config.yaml
vocab_size: 3708
norm_place: "pre"
init: "uniform"
Each number is 128 + 32 x the weight over its row's rms, rounded and kept within 0 to 255. Layers, rows and columns count from 0. The size above them is the row's rms in percent of the matrix's.

# layer 2 MLP down (transposed), 192x96, rms 0.276, rows 77-100, columns 0-95
size [ 90  97 100 109  91 104 106 102 101 100  98 101  92  99  98  94 105  96  88  88 100  90  97 108]
[[153  86 165 154 121 106 162  76 131 126 130 152 129 148 187 156 167 144 139 178 106 183 100 125 109 145  84  83 170 149 139 127 114 140 132 125 113 175 196 170 210 144 124  78 121 157 159 124  94 115  82  71 128 190 120 194 101 154 124 145 138  68 139 108  64 155 107 143 112  88 148 135 122 173 115 114 144 115 167 131 107 109 139 188 146 163 129 155 142 161 124 105 154 128 162  63]
 [162 112 153 132 195 105 167  82 100 137 153 148 141 170 105  85  90 105 153 125  70 123 160 121 169 156  93 140 153 122  43 116  83 113 129 121  71 168  76 170 165 147  93  95  86 145 126 114 144  76  95 140 185  94 100 103 129 159  88 130 185 183 137 146 137 145 148 147 114 142 131  94 155 182 132 134 124 134 129 139 139 106  76  85 192 171 133 164 180 121 138 110 142  82 149 113]
 [108 174 106 153 126 117 132 138 150 145 146 107 114  85  95 124 117  98  90 144 173  89 122 206 167  81 159  92 146 124  65 161 187  88  87 215 168 161 114 128 106 105 154 196 144 154 110  88 165 146 176 140 143 164 159 107  96 123 140  87  90  95 105 104 132 107 120 137 142 162 124 131 130 135  79 152 143 140 112 148 138 150  93  95 178  92  72 107  65 130  90  78  92 108 131 120]
 [148 161 170 118 131 139 142 193 170 137 118 112 119 101 149 106 164 135 155 102 104  99 107 115 115 209  48 139 153 140 181  84  99 107 120 127 120  97 189  84  95 144 164 117 139  82 110 159  91  81 159  80 142 106 115 111 188 127  73 136 126  89 160  87 109 132 133 147 142 122 103  85 177 162 168  72 101 136 120 106 121 126  90 119 104 138  57 147  96 171 191 161  98 127 131 114]
 [110 115 103  95 131 121 120 118 122 122 108 142 139 132 148 133 136 125  94 151 141 124  69 110 114 168 141 165 133 110  83  98 191  59 103 132 145 154 142 164 113  81 123 144 100 160 157  63 104 154 135  80  98  85 152 151 100  35  56 113 149 115 125  72  89 122 126  69 139 133 123 111 173 108 123  93  77 144  83 202 117 167 106 148  86  76 126 143 149 137  99  95 143  88 184 154]
 [112 147 126  73 143 137  67  57 179 128 137  49 117 108  68 142  71 118 135 133  99 133 136 211 152  76 146 135 171 158  92 145 144  41 113 157 176 119 104 131 136  99  61 114 134 117 116 124 133 117 132 151 133 157 183 124 122 106 179 133 110 133 166  72 132 157 136 171 110 169 113 158 142 120  73 131  97 131 112 149 171 101 115 142 129  72 131 110 150 139 162 102 148 131 133 177]
 [119 114 169 149 181 140 124  58 139 123 147 130 138 178  73  94 115  52  99 146 156 159 163  94 135 120 127 167  64 177 101 109 101 160  95 129  52 141 152 115 172 160 155 112  99 142 102 131 172 149 138 161 112 155 118 135 197 152 116 155 129  90 128 101 100 120 159 105 120 110 119 117  99 115 131  95 100 180 147 106 111 120 146 215 156 177 164 155 130 109 136 112 100 183 194 107]
 [ 79 151 192  93 104 136 160  52 167 176  68 143 127 183 145  97 116 164 135 158 105 154 102  87 119 115 173 138 118 104 160 137 164 154 146  87 114  61 156 122 103 145 170  99 132 149 144 135  67 129 157 143 163  94 102 104 160 152  98  90 117  53 120 104 151 201 163 128 161 122  95 162 130 121 161 102 143 163 135 135 123 112  81 126 111 194  94 137 164 114  93 149 115 127 141  82]
 [109 127 105 153 105 132 138 140 147 174 157 141 130 128 165  90 122 137 122 158 115 181  93 119 118 141 133 174  79 155 136  94 149 157 137 129  49 133 170 156 116 133 156 142 142 155 126 146 105 119 154  66 208  67 124  81 150  99  87 116 106 185 150 121  76 114 202 124 131 122  83 160 203 137  74 121  66 121 135  99  77 128 100  59  71 106 106 150 143 161 152 137 126 117 121 135]
 [153 140  89 170 128 115 129 184  81 142 100 143 102 126 118 124  95  80 170 118 111  63 114 164 188  78 106 118 171 140  64 112 105 116 122 141  70 142  66 165 147  80  94 179 143 153 113 169 141 109 150 154 145 185 166 167 103 107 155 150 119 204 138 199 108 112 132 133 115 166 179 162 151  97 141 184 131  86 102 138 130 122 120  79 125 151 125 103 110 158 141 134 146  90 147  88]
 [195 158 158 163 127 130 172 212 116 150 122 118 152 152  87 139  48 175 136 167  77  97 136 178 122 155  96  93 118  87  61 119  70 128 211 145 103  97 126 140 119 164 135 146 126 138 114 120 125 140  95 162 125 183 138 119 140 140 134 154 135 155 154 164 159 138 131 156  82 167 137 150 140  88 162 132 127 111  74  58 132 131 144  64 140 157  90 149 132 105 151 108 119 116  93  92]
 [138 105 120  62 122 194  71  75 173 101 109 132 105 151 188 103 171 159 132 103  92 189 114 182 128  93 141 117 111 105 142 164 153 154 111 110 181 102 141  99 104 144 147  97 127 117 136 135 160  74 130 110  87 140 126 126 238 132 198 144 154 122  64  94 149 119 114 108 135 132 148  94  96 114 180 158 130 161 134 139 133 189 105 144 201 146 149 124 113 157 119 130 121 140 132 133]
 [152 109 118 135  90  81 111  99 126 136 128 123 131  86 164 163 161  84 147 172 175 156 143 136  55 145 138 140 166 116 160 119 143 118  96 171 144 151 129 163 163 120  91 154 168 142  90 103 116  69 199 126 172 141 131 125  96  89  87  86 124 165  89  74 160 140 104 110 132  95 128 187 135 150 146 177 148 168 124 110 126 139 195 105  90  56 191  97 121 130  98  75 105 169 115 161]
 [105 142  97 127 165 166 186  99  58 125 108 149 132 153 104 164 172 145 193 116 161 126 165  67 130 130 116 146 105 154  71 150 115 142 150  89  89 178 137 114  97 113 148  85 153 153 147 125 141 142  77 162  93 135  80  98 153 172  92 167 155  94 144 162  94 157 120 113 125  97  52 134 128 139 150  94 141 167 150  98  91 176 115  62 110 124  79 150 107 131 189 134 108 129  96  74]
 [167 105 147 112 136 162 129 198 136 171  70 121  96 115 148 102  62 152 128 131 114  98 187 122 200  79 106 150  90 101 110 154 125  98 149 131 122 123  95  58 113 160  61 114 115 155 160  80 143 183 115 164 138 161 155 101 173 121 194 109 127 120 140 129 122 115 106 149 134 175 170 147  99 158 138  62 155 136 126 160 133 145 125  88 164 191 131 119 131 159 130 127 139 155 130  49]
 [ 66 152 126 119 129  97 159  71 110  76 102 168 124 184 155 143 214  89 132 121 123 161 147 153  68 147 127 140  77 157 126 111 156 139 194 114 140 114 156 136 154 159 123 138 134 140 114 135  82 130 106  59 190 150 109 136 166 175 146 106 159 105 123 153  85 147 170  66 113 109 142 145 197 159  80 192 135 116 108 111 128 109 131  80 144  97 156 129 110 161 147 172 156 163 128 103]
 [105 149 132 177 109 134 112 169  92 123 132 168 146  91  68 139  77 141  90  98 174 180 139 139 119 121 168 166 138 181 188 110 156 104 131 172 126 209 126 130 117 129  76 168 164 132 195 150 136 189 171 180 110 127 173 161 117 121 108 172 118 197  87 137 136  97 132 125 111 140 139 148 119 151 111 161 103 136 158 128 196  69 104 140 150 109 135 125 105 120 135 107  81 133  97  80]
 [102 170 191 101 181  93 101 189 104 125 141 102 141 147 104 142 110  62 150 102 100 131  61 116 102 126 183 142 142 163 119  98 102  57 148 154 144  64 105  92 100 100  98 191 144 110  93 105 150 154 131 165 142 102 146 119 165 142 124 125 114 111 154 159 155 103 121 151 100 105  86 197 132 130  88 124 104  96  93 154 145 163 136 109  75 100 141 139 198 101 153  93 103  73 111 101]
 [133 138 104 191 121  93 144 169  99 133 130 143 160 141 104 116 105 134 132 135 111 161 133 166 172  90  59 184 124 163 130 120 107  86 150 162  93 149 135  90 168  97  47 122 168 139 140 179 200 154 108 140 161 126  96 127 128 132 176 105 118 183 109 210 164  71 141 172 103 135 161 131 117 134 112 183 152 111  69 120 168 172 170 109 145 168 130 126 157 104 102 169 111 132 154  98]
 [138  96 172 102 116 148  86 170 124 110  77 134 137 136 160 162  92 105 146 137 161 139 172 113 167 140 144 227  65 160 164 134  92 117 184 119 155 114 147 118 193  93  80 123 133  99 130 139 135 138  81 146 104  98 133  85 111  98 120 182  64 152 111  65 139 129 143 167 121 141 132 149  90  95 144 130 213 151 119 140 176 159  86 127 138  88 137 137 154 137 135 128  73 112 188 128]
 [138 119 111  97 114 137 125  50 154 124 106 170 140 142 150 151 155 158 112 132 125 139 145 122 164 123 174  78 148 135 193  97 103  89 128 133 222 125 146 165 146 145 140 107 123 105  95 112  63 114 137 112 105  72 165  85 107 150 163 163 190 145 126  96 103 123 162 200 147 161 101 115  92 109 124  58 150 100 178 164 186 108 116 117  84 109  82 144 121 179 112  84 146 120 166 119]
 [ 76  96 164 105 168 147 135 138  80 138 128 111 124 167  57 138 182 119 108  94 144 183 138 112  89 113 221 141 152 108  90 107 107 145  87  87 132 134 103  59 145 111 135 171 149 178  69 130 138 116 121 149 128  63 136  94 160 101 124 113 146 100 168 106 164  83  96 188  98 122 132 103 125 103 135 173  95 111 114 128 116 169 124 120 106 101 127 175 164  95  69 126 106 165 121 183]
 [174 109 132 123  73 105 160  68  71  89 198 206 132 135 100 167 152 166 138  90 145 133 116  73  97 162 141 145 156 148 125 120 108 117 120 149 138 151 122 205 121 162 175  94 178 146 168 152 155 120 103 119 129 151  80 143 109 168  71 202 121  82 183 114 152 107 154 158  97  94 104  97 146 147 140 126 158 129 122 124 103 148 178 147 127 142 175 113 106 130 149  95 101 185 141 127]
 [ 50 120  77 139 101 110 131 107 104 129 123 117 124 159 123 157 128 122 132 133 133 174 117 178 131  77 136 100 117  88 154 155 153 156 192 108 162 127 129 125 182 178  34 177 122 107 162 147  75 141 163 152 160 123 147  70 147 140 170 164 190 117 135 170 182 123 173  92 192 130 181 120 112 129 158 148 126 122  95 112 134 125 123 133 200 157 128 121 100 117 101 174 159 128 156  89]]
# layer 2 MLP gate, 192x96, rms 0.312, rows 78-101, columns 0-95
size [ 99 101 101  81 111 103 103  98  95 100 116  88  93  98  94 108  94  95  85  90  86  99 103 125]
[[108 110 126 131 176 137 134 163 104  95 128 137 172 102 139 110 118 114  99 143 169 195 136 112 118  89 145 127 115  78 145 158  33 120  87 138 117 121 179 109 114 224 126 140 141  80 126 119 136 136 132 140  98  97  93 143 143 148 141 164 140 111 168 143 150 106  83 123 175 172  73 130 185  70 107 109 111 144 165 193  91 158 139  93 128  98 178  96 153 123 149 138 146 147 127  39]
 [111 133 100 132 102 106 159 114 132 189  82 145 123 112 137 103 105 171 121 200  59  64 119 111 162  34 135  64 103 142 120 157 143 132 138 126 130 113  91  90 134 110 131  18 135 156 163 137 120 169  98 100 171  98 124 109 152 172 151 149  92  95 171 139 148 108 101 134 138 160  96 117  78 124 138 156 102 131 144 165 163 181 134 120  79  98 130  85  91 132 142 136 170 129 137 108]
 [ 93  42 147 134 151  60 131 141  91 149 145 113 132 146 179  63 153  93 149 141 121  99 174 118 119 118 150 112 148 137 134 174  78 165 142  51 104 106 101 105  76 134 172 113  92 156 117 133 106 110  92 104 138  81 117 170 162 106 107 140  46 150 145 147 168 129 126 161 155 169 129 116 100 167 113 104 138 118 152 158  83  60  93 135  76  86  86 174 103 140 131 143 154 158 128 114]
 [164 136 104 100 160 168  79 146 112 121 118  72 190 111  82  91 178 156 161 121  94 169  96 181 144 117 142 143 128 209 139 170 105 130 131 101 121 146  89 170 127 116 142 116 127 132 143 119 116 151 131 144 123  70 162 129 150 162  64 128 157 196 136 156 162 141 107 115 203 147 172 130 104 110 164 117 105 127 124 161 140 107 112 112 192 151 215 168 159 118 143 129 125 177 173  93]
 [147  98 129 112 127 170 142 128 174 139  79 194  87 207 104 127 147 187 173 135 122 120 200  98 134 116 138 147 149 172 126 138 103 154 128 110 195 155 103 156 127 117 119 124 155 131 169  93 176 138 112 142 132 104 139 141 137 198 166 178 122 162 156 138 135 132 112 119 198  94 125 110 114 163 113  90 183 130 165 132 149 163 169 145 152  59 147 112  93 186 155 197 138 137 110 161]
 [106 163  86 112 134 124 127  85 130 177 107 144  91 182 167 109 111  95 170 118 123  91 150 200  93 158 179 136 193 163 105 108 149 106 116 128 146 150 191 146 128  90 130  88  57 130  94  84 127 175 169 122 156 154 156 126  89 162 130  87 110 145 142 133 174 111 186 135 156 122 111 175 131 149 124 163 124  82 100 114  82 114 139 161  68  92 115 144  56 166 115 104 130 182 129 128]
 [128 124 128 103 120 162 142 125 171 144 167 150 127 184  73 156 100 147 122 108  94 134 109 163 192 104 192 158 136 157 136 161 113 165 103 158 173  82 142 146 177  89 129 148  98 101 214 117 132 139 108 135 131 175 109 125 194 143 149 104 111 114 150  83 112  92 176 161 163 149 108 118 164 138  63 128 120  95  92  91 207  79 144 138 141 192 112 158 163 141 138 125 157 180 119 139]
 [115 173  92 202 138 157 166 126  97 102 145  94 119 121 137 127  75 117 127  94  69  92 100 164 166  54 129  92 147  90 134 117 121 145 139  92 151  83 188 141 147  57 124 113 108 146 163 143 131 119 152 147 130 124 121  89 100 111 111 183  31 134 116 184 145 117 127 103 149 112 132 108 120  81  93 174  57 160 132 156 104 116  70 105 166 119 135 127 142  84 104 135 166  98 158 123]
 [130 164 162 122 136  91 155 160 100 111 117 128 109 170 202 156  96  67  80  97 121 172  91 110 139 103 170 112 166 151 110 140 129 127 102  80 121 100 160 131 109 131 153 141 121 133 122 107 150 144 124 123  77  67 102 135 117 182 143  73 148 171 166 136  98 101 157 142 176 127 141 134  29  99 144 113 125 179 106 142  67 145  79 152 130  94  58 114 164 105  96 176 143  81 154 104]
 [125  94 151 122 106 158  84 101 148 157 111 133  81 131  97 120 135 128 185 141 162 131 179 153 188 155 162 133 112  78 145 140 104 133 108 202  89 108 149 137  80  97 167 146 156 163 152 141  85  95  82 175 143 147 159 104  84 115 182 159 167 153 165 147 177 111 158 200 119  91 176 140 190 168 117 176 128 122 156 149 105 114 127 159 151 109 118 120 143 123 168 104 188  66 154 108]
 [ 75  90 128 121 131 152 103 135  82 150 144 159 129 111 130 100 139 152 161 128 134 132 154 125 158 120 136 130 174 151 129 237 137 119 152  46 157 115 203 135  94 163 195 137 192 111 132 138 134  58  90 149 193 153 133 115  93  95 152 165 102 145 136 127 158 141  97 169 128 117 165 145 136 142 175 176 155  96 204 121 113 121 160 163 139 114 121 164 119 169  94 146 159 138 120 105]
 [111 168 167 127 117 121 187 109  89  58 148 138 176 146 150 111  85 132  93 164 113 210 162  88 139  93 134 111 120 148 120 169 134 128 121 194 124 110 129 107 139 166 177 113 132 138 122 132 129 166 146 153 173 176 113 140 141  87 129 163 118 132 123 138 152 164  63  79 131 109 102 117  57 112 116 123 142 172 101 178  90 120  68 154 162 117 101 196 142 103  85 136 133 126 138  45]
 [124 126 145 118 131 182 148 139 112 128 121 173 128 147 123 141 107 112 160 125 111 148 143 160 139  97 103 134 156  77 141 139 160 135 161 171 118 135 143 166  96 134 140  78 130 127 146  99  85  85  65 140  88  12 148 166  99 163 177 121 170 199 101 169 129  44 125 141 129 112 147 139 129  99 137 117 113 141 128 151  87 138 143 125 171  75 128 207 181 103 177 131 138 105  83  83]
 [103 160  96 158 108 161 144  90 164 199 122 147 104  92 109 117 104  92 128 108 166 162 121  66 107 129 110  96 134 106 119  85 160 112  26  82 155 141 132 133  64 114 112  87 147 127 129  90 189 146  74 154 126  86 126 123 126 145 105 125 101  99 141 172 127 121 152  62 146  78 145 179 136 116  81 196 126 142 115 123 147  68  86 122 135 127 162 104 150 145 140 157 174 131 180 101]
 [ 72  87 118 172 181 110 105  65 202  61 126 145 112 124 161 116 163 140 152 143 147 114 138 105 100 166 155 122 125  82  98 124 115  91 102 127 188 155 176  77 130 103 128 120 107  82  56 159 141 107 158 148 126  95 107  62 116 127 146 129 135 135 101 143 157 100 170  81 145  56 120 123 110 116  36 163 139 140 142 147 120 123 186  92 122 130 147 121  81 120  97 160 135 137 133  97]
 [151 137 172 155 142 120 144 115 114 123 106  98  94 165 117 150 118 120 108  72 153 191 156 156 116  94 162  77 161 121 130 107 141 149 130  88 169 129 178 120 157 141 130 155 155 176 116 111 113  94 124 119 120 107 138 141 114 139  89 174 121 169 210 135 146  99 184  99 106 195 131 197 132 142 133 125 134 121  94 150 199 178 146 193 130 159 106 109 143  58 123 117 130  39 123 179]
 [147  27  87 141  98  94 157 105  96  98 148 144 111  84 125 111 150 110 128 139 155 115 191 107 189 126  82  72  99 114 166 156  94  80 109 157  90 115 117 139 144 167 140 107 112 130 171 102 126 112  94  79 142 126 151 120 117 167 129 123 127  88  96 177 175 172 142 170 215 111 145  98  92  80 113 144 115 120 188 117 173 119 118  96 120 111 129 148 145  91  76  79 104 101 154 139]
 [114  88 112 161 129 185  88  85 181 116 149 131 116 194  99 178 135 120 162 155 157 146 201 165 106 111 133 155 121 114 128 148  98  43 124 220 183 119 156 115 105 153 148 103 123 109 134 131 116 207 157 172 106 125 158 117 137 160 104 126 170 112 140 163 109 131 127 148 169 135 158 151 144  78 108 101 154 162 157 148 187  90  98 133 182 112 175 147 144  95 140 111 120 134  92 153]
 [ 91 176 118 126 143 103 108 164 200 111 189 166 148 132  78 152  96 151 144  87 110 171 156 142 103 100 146 108 145 183 105 156 145 155  82 131 119 105  99 163 119 140  92 126 137 156  66 179 158 149 131  67 128 144 171 162 110  69 124 122 167 132 111 119 139 132 122 145 137 164  79 103  99 113 139  77 154  99 118 144 116 116 154  23 136 175 124 159 117 160  59 175 135 147  90 145]
 [151 141  97 174  49 114 105 130  82 154 129 128 147 158  79 180 159  91 112  54 116  94 172 133 140  82 133 106 121 133 169 157 155 159 137 192 108 109 109 111 119 128 139 160 108 110 122 168 114  93 120  43 129  96 116  93 133 137 182  80 141 163 124 133 171 110 136 127 109 140 151 117  86 185 171 121 117 157  91 116 164 137 142 120  31 109 131  90 115 108 115 151 163 117  68  97]
 [134 121 158 173 123 129 210 118 117  80 201 171  88 108 158 159  82 108 190 166 154 152 162  75 162 144 121 112 145  97  97 101 138 108  96 163 134 132 119 113 180 176 184 111 161 142 161 140 110 124 133 100 114 182 111 200 125 173 147 131 115 157 119 117 120 129 153  92 121 128 135 164 112 197  97  83 210 169 171  94 107 111 146 108 105 148 120  94 157 102 134 162 128 108 122 108]
 [179 154 103 136 116 114 151 130  97  88 117  87  79 143 139  60 124 124  92  98 104 143 126 174 152 108 136  76 113 142 165 118 147 171 121 144 182 152 174 109 128 143 108 150 212  92  96  91 186 105 171 163 124 126 156  94 164 150 174 100 135 144 102  70 129  65 178  60 114 119 138 151 127 198  78  95 124 138 108 148 189 177 112 136 144 139 126 131 151 119 155 101 164 108 105 117]
 [156 118 176 100 162 114  86 115  83 115 122 151 194 151 124 139 141  94  81 150 151 185 114 145  93 116 176 119 129 144 197 167 195 109 155 163  99 161 139 136  87 211  95 126 106 113 122 120 105 128 154  91 165 121 193 156 154 157 172 166 185 163 132  86 108 153 120 151 155  88 164 160 113 135 114 114 155 130 109 127  77 134 141 108 101 156 150 205 107 102  82  83 148 126 146 121]
 [134 125 128 190  91 127  97 130 124 114 133  76 135  95 168 134  77  55  97 129 109 151 109 140 126  63 111 102 138 139  71 133 135 136 126 169  60 109  74 173  76 122  93  53 115 110  81 152 157 150 158  74  95 107 116  93 113 137 130 132 103 189 148 140 160 131  93 143 101 163 119 100  78 139  60 132 161 107  98 141 140 138 125 150 144 137 144 113 129  51 125 117 137 112  90  56]]
# layer 2 MLP up, 192x96, rms 0.31, rows 78-101, columns 0-95
size [ 94 104 110  98 102  97  96 101 105  97 106 101  95 108  99 102  95  92  93  92  83 102 103 115]
[[132  80 126  71 122 118 189 164 121 151 100 128  74  95 161 138 119 134 120 161 156 138 147 174 174 150  82 127  92 102 179 144 153 165  95  91 120 139 148 135 135 117 102 170  80 145 146 109 153 150 138 160 106 128 104 188 169 139  95  94 161 164 177 148 129  81 151  82 110 157 115 195  95 143 114 142 165  68  95  98 130 139 110  70 147 127 201 120 205 110 106 129 171 146 149 168]
 [101 112 158  98 127 141 112 151  78  52 115  42 106 179 142 140  79 118 150 112 151 166  79 146 108 179 104 122 121 135 103  79 122  96  47 116 118  84 131 114 126  87 134 142 136 172 154  97  90 161 155 181  89  96 130  88  92 128 131 114 109 128 114 123  91 135  92  64 126 120  82 130 124 165 128  58 135 136  91  59 158  91  93  92 113 100 101 132 115  82 134 101 129 144 139  91]
 [ 85 147  98 129 127 152 167  71  80  66 122 109 144 142 103 123 113 130 131 131 170  98 117 103 112  82  95  86  87  81 133 124 126 173 149 127 101 126  99 114  75 111 149 121 206 103  92  98 168 147 120 108 175 123 122 151 145 159 153 143 113  55 110 117  49 163 116 159 173 110 159 158 147 125  68  96 137 129 139  86 122  98  92 118 120 108  84 106 164 113 164 124 181 212 108 160]
 [121 159 156 123 156 147 159 149 112 154 157 135 100 136 122  97 129 132 158 115 132  95 171 164 132 145 128  88 125 147 192 103 129 132 193 160  76 107 115 160 125 150 181  88 128 149  76  96 156 121 111 115 150  77 111  76 122 140 173 141 219  86 136  93 159 153 157 144 132  53  93 110  51 144 172 126 185 170 131 107 142 136 126 147 161 162 174 162 126 122  78 129 117 130 101  55]
 [144 103  78 188 104 146 106 156 121 108 125 121 160 116 134 175  98 150 137 181 107 160 129 167 124 130 127 163 131 192  86 126 114 164 123 122 152 115 178 102  63 143  66 122 103 116 105 127  95 112 112 127  85  94 102 111 119 163  84 103 123  72 112 140  95  51 101 128 168 130  68 168  69 145 145 163 165 160 169 140 111 142 104 137 123 153 190 123  65  60 117  84 149 114 164 123]
 [141 141 179 115 130  91 147 136  83 104 143 156 109 180  88 208 101 122 168 124 152 169 121 139 168 145 171 130 122  65 102 130 118 210 125 181  89 101 159 134  81 114 169 134 103 129 136 118 164 175 113 144  94  66 142 159 133 137 133 173 130 112 149  93  95 119 179 204 108 117 107 154 100  68 110 184  76 137 105 120 140 110 142 102 105 113 136 142 139 186 132  97 103 176 108 108]
 [ 81 111 110 136 121 139 126 150 160 210 133 119 144 125 111 148  38 175 120  71 158 119 135 120 126 174 148 146 100 153 100 156  96 114 101 126  73 132 147 121 161  83 117 132 173 130 146 123 111 121 130 140  93 120 143  82 113 119 153 101 121 196  99 105  86 126  96 115 151 193 206 192 163 135 120 168 166 100 106 137 119 188 189 172 155 148 128 138 146  84 123 178 153 149  87 154]
 [134 152 112 118 128  98 149 203 141 143 116 155 141 107 201 103 114 119 110 164  78  98  95 122 101 138 145 120 166 126 145 163 143 162 143  87 142  97 135 112  77  82 136 135 191  97 114 123 153 106 128 141 126  77 149 126 130  79 102 141  78 105 163 141 144 139 138  23 196 162  76 149 123 171 106 177 118 181 141 162 112 106 121  61 164 143  95 100  95 106  82 133 134 134 183 116]
 [138  92  87 109 140 212 132  95 117 110  95  99 181 170 165  93 161 126 113 153 158 170 112 136 138 122 109 143  85 170 160 123 141 109 107 148 173 122 102 117  50 137  48  81 128 156 136 160  84  82 116 113 148  65 102 112 138 127  97  87  97 144 127 165 120  71 147 103 131 101  82 148  96 139 119 166 133 101 106 109 105 134 128 186 122 118 172 107 173  62  78 106 135 160 114 170]
 [113 107 123 119 138 154 187 179  73 147  98 107 135 127 114 157 172 156 153 105  87  78 145 103 147 157 139 135  98 108 100 123 140 107 153  82 126  61 160 132 125 148 128 144  65  71 149 131 160 109 168 132  83 175 120 151 175 110 172 144 110  98 142 113 155 210 132 143 144 121 102 133  61 131 144 131 195  59 152  94 139 121 110  81  75 115 127 142 128  46 126  95 122 112  77 132]
 [149 180 141 205 138 146 200 151 115 107 143 159 127 149  67  69 150 116  51  85  96 108 118 123 121 124 132 179 130 103 136 144  87 175 106 175 105  47 102  94 124  97 161  90 131 125 118  64 101 151  86 105 152 116  99  92 114 134 102  62 119 160  95 106  85 136 140 182 143 168 131 119  90 129 103 121 102 159 144 123 172 103  91  94 114  79 151 115 134 156 115 136 131  95 111 150]
 [163 120 164 129 109 134 155 153  93 102 132 153 117 129  71 145 123  94 171 108  26 139 179 120 120  58 101 131 133 126 123 138  94 161 161 107 131 104 109  65 100 100  92 119  86 105 115  74 175 116 136 142  71 149 103 135 156 108 121 157 116 129  75 179 132 124  91 206 130 132 144  91 101  79  57 135 145 114 131 100 115 129 111  59 132 116 136 170 140 156  89 154  92 122 131  71]
 [191 109 126 128 130 116 117 126 162 117 118 157 116  84 160 155  75  99 133  96 151 118 165 135 154 154 122 122 156 166 189 188 132 116 159  97 112 115 116  28  67 154 116 171 180 129 102 174  97 127  98  63 104 131 154 135 130  72 194 120 119 145 131 173 113 110 144  92  33 145 132 185 154  93 131 132 136 146  73 116 135 135  83 161  96 168 126 111 146 116 153 119 112 126 146 139]
 [133  94 155 151 105 133 128  97 139  36 106 147  99  71 106 103 109 143  96 196 127 121 114 128 167 160 135 130 102 164 202 106 106 167 176 105 152 151 140 112 131 138 141 133 141 146 143 120 109 151 149 150 173 147  92 133 210 135 150  74 137 143 121 125  88 187 108 154 169 143 104  87 156 157  94 124 107 109 123 121  60 100 111 159 124 118 110 181 145 169 129 126  99 167  51 200]
 [124 121  89 187 148 125 131 126  87  87 106 128 157 190 104 178 172 139 156 116 101 158 108  79 121 182 103 113 139 149 156 139 125 100 148 109 176 140 183 154 140 134 125  93 201  81  60 190 145 122 155 217 148 112 144 140 143 139  69 152  96 134 132 157 165 131 133 109 120 117 179 126 131 181 108 113  67 102  93 124 128 124 171 167 105 137 133 139 101 117 147 169 149 204 145 129]
 [122 182 144 119 107 139 181 173 138 105 117 164  75  50 105 149 138 124 137 155 133  94 152 139  88 113 123 167 120 190 159 111 115 110 183 135 163 160 119  91  87  96 108 163 119 168  98 154 140 143 154 106 147 178 133 103 134 120 148 140 172 135 114 185 178  52 138 152 148 123 179 171 183 181 161 108  76  85 121  98 104 115 101 181 158 138 192 115 152 157 115 144 157 163 133 117]
 [ 57 147  92  90  94 125 121 144 157 132  89 110 119 147 146 150 128 143  94 109  88  83  70 119 106 111 166 197 148 107  90 129 116 163 130  76 142 146 110 112  97  89 110  67 127 150  53 123 176 124  68 125 132  81 166  99 127 119  97  88 148 135 143  69  96 135 134 141 168 131  92 118  38  65  64  98 132 146 187 136 126 134 119 158 123 137 145 137 111 122 168 153 163 118 104 115]
 [149 176  97 151 126 132 215 161  84 142 168 106 147 137 160 142  82 185 179 140 137 125 136  88 103 172 197 161 136  93 113 158 212 107 145 162 132 121 149  98 111 165 146 209 141 128 119 148 136 108 140  91 114 172  80 160 165 128 161 122 168  77  96 142 114 146 126 119 134 105 116 136 118 119  93 114 123  94 144 162 107  61  84 124 143 176 172 104  85 151 132 158 144 112  93  94]
 [143  87 168  86 119 125  90 102 130 170  79 152 107  84 144  63 173 155 140 113  96 129  79 102  61  45 125 119 172 126 117 100 177  94  81 191 134 160 131 134  55 140 127 161 114 185 116 159  81 134 163  72 139 109 121  97 111 118 166 130 121 136 120 148 115 114 162 127 119 147 125 113 104 111 128 137  95 209 144 150 182  89 135 159  89 141  75 133 113 146 168 139  96 147 126 115]
 [103 170 137 113 146 139 193 110 149  51  88 168 159 106 135 117  79 121 102  45 121 183  98 170 186 131  94 161 141 142  83 126 129 136 112 167 111 177  88 130 160 113  79 181 156 152 158 152 133 163 172 139  80 104 132  86 142 104 121 115 129 124 181 124  59 119 130 146 148 116 146 172 123 149 114 120 152  58 160 118  58 128 138 170 154 127 129 149  90 115  95 100 125 117 170 134]
 [105  75 161  92 168 101 137 140 216  97 146 121  94  70 141 207 121 138 119  91 119  86 176 104 142 185 149 193 128 122 110 106  76 137 120 173 158 119 128 114 109 144 133 155 167 101 122 103 160 137 100 100 101  74 116 131 139 113  79 159 151  60 107 105 124 138 101  68 135 101 172 123  88 143 142 190 157 127 113 111 146 115  62 152 161 141 138 108 115 166 165 117 105 132 182 120]
 [155 159 135 162 138 134 179 144 117 137 180  95 135 154 119 186 156 135 159  91 124 137 188 128 117 136  85  98 117 126 212  92 103 126 120 125  47 127 124  88  65 125 105  83 131 129 132 140 141  88 131  91 158 141 118  81 140 109 112 116 125 124 117 133  88 127  76  94  97 143  96 168  77 131 141 103 143 130 154 102 165  95 121 121 126 108 100 194 100  98 126 191 220 162 179 180]
 [199  91 154 101 130  99 163 147  69 102  83 108 126 113  79 142 134 157 104  91  88  73 156 156 111 135  85 117 151  16 128 137 106 106 125  74 129  97 121 127 176 100 151  79 181 103 127 102 117 118 114  52 131 133 122 140 107 153 112 102  88 106 110  83 118 116 123  84 190 139 113 125 164 117  62  98 184 137 130 161 151 138 127  83  99 133 142  92 143 141 169 129 119 149  92 136]
 [ 60 141 166 132  86  59  93  85  86 132  89 148 129 135 125 132 113 120  77 126  73 143  46  70 160 126  67 137 167 100 133 176 134 119 151 102 168 108 137 140 142 138 159  95 157 135  73 109  77 104  96 150  93  71 130 146 138  98 143 143 154 105  86 128 109  69 110 138  93 128 145  98 153  59 150 159 141 125 151 118  70  98 126 128 130 129 104 189 155 110 102 133 126  82  83 115]]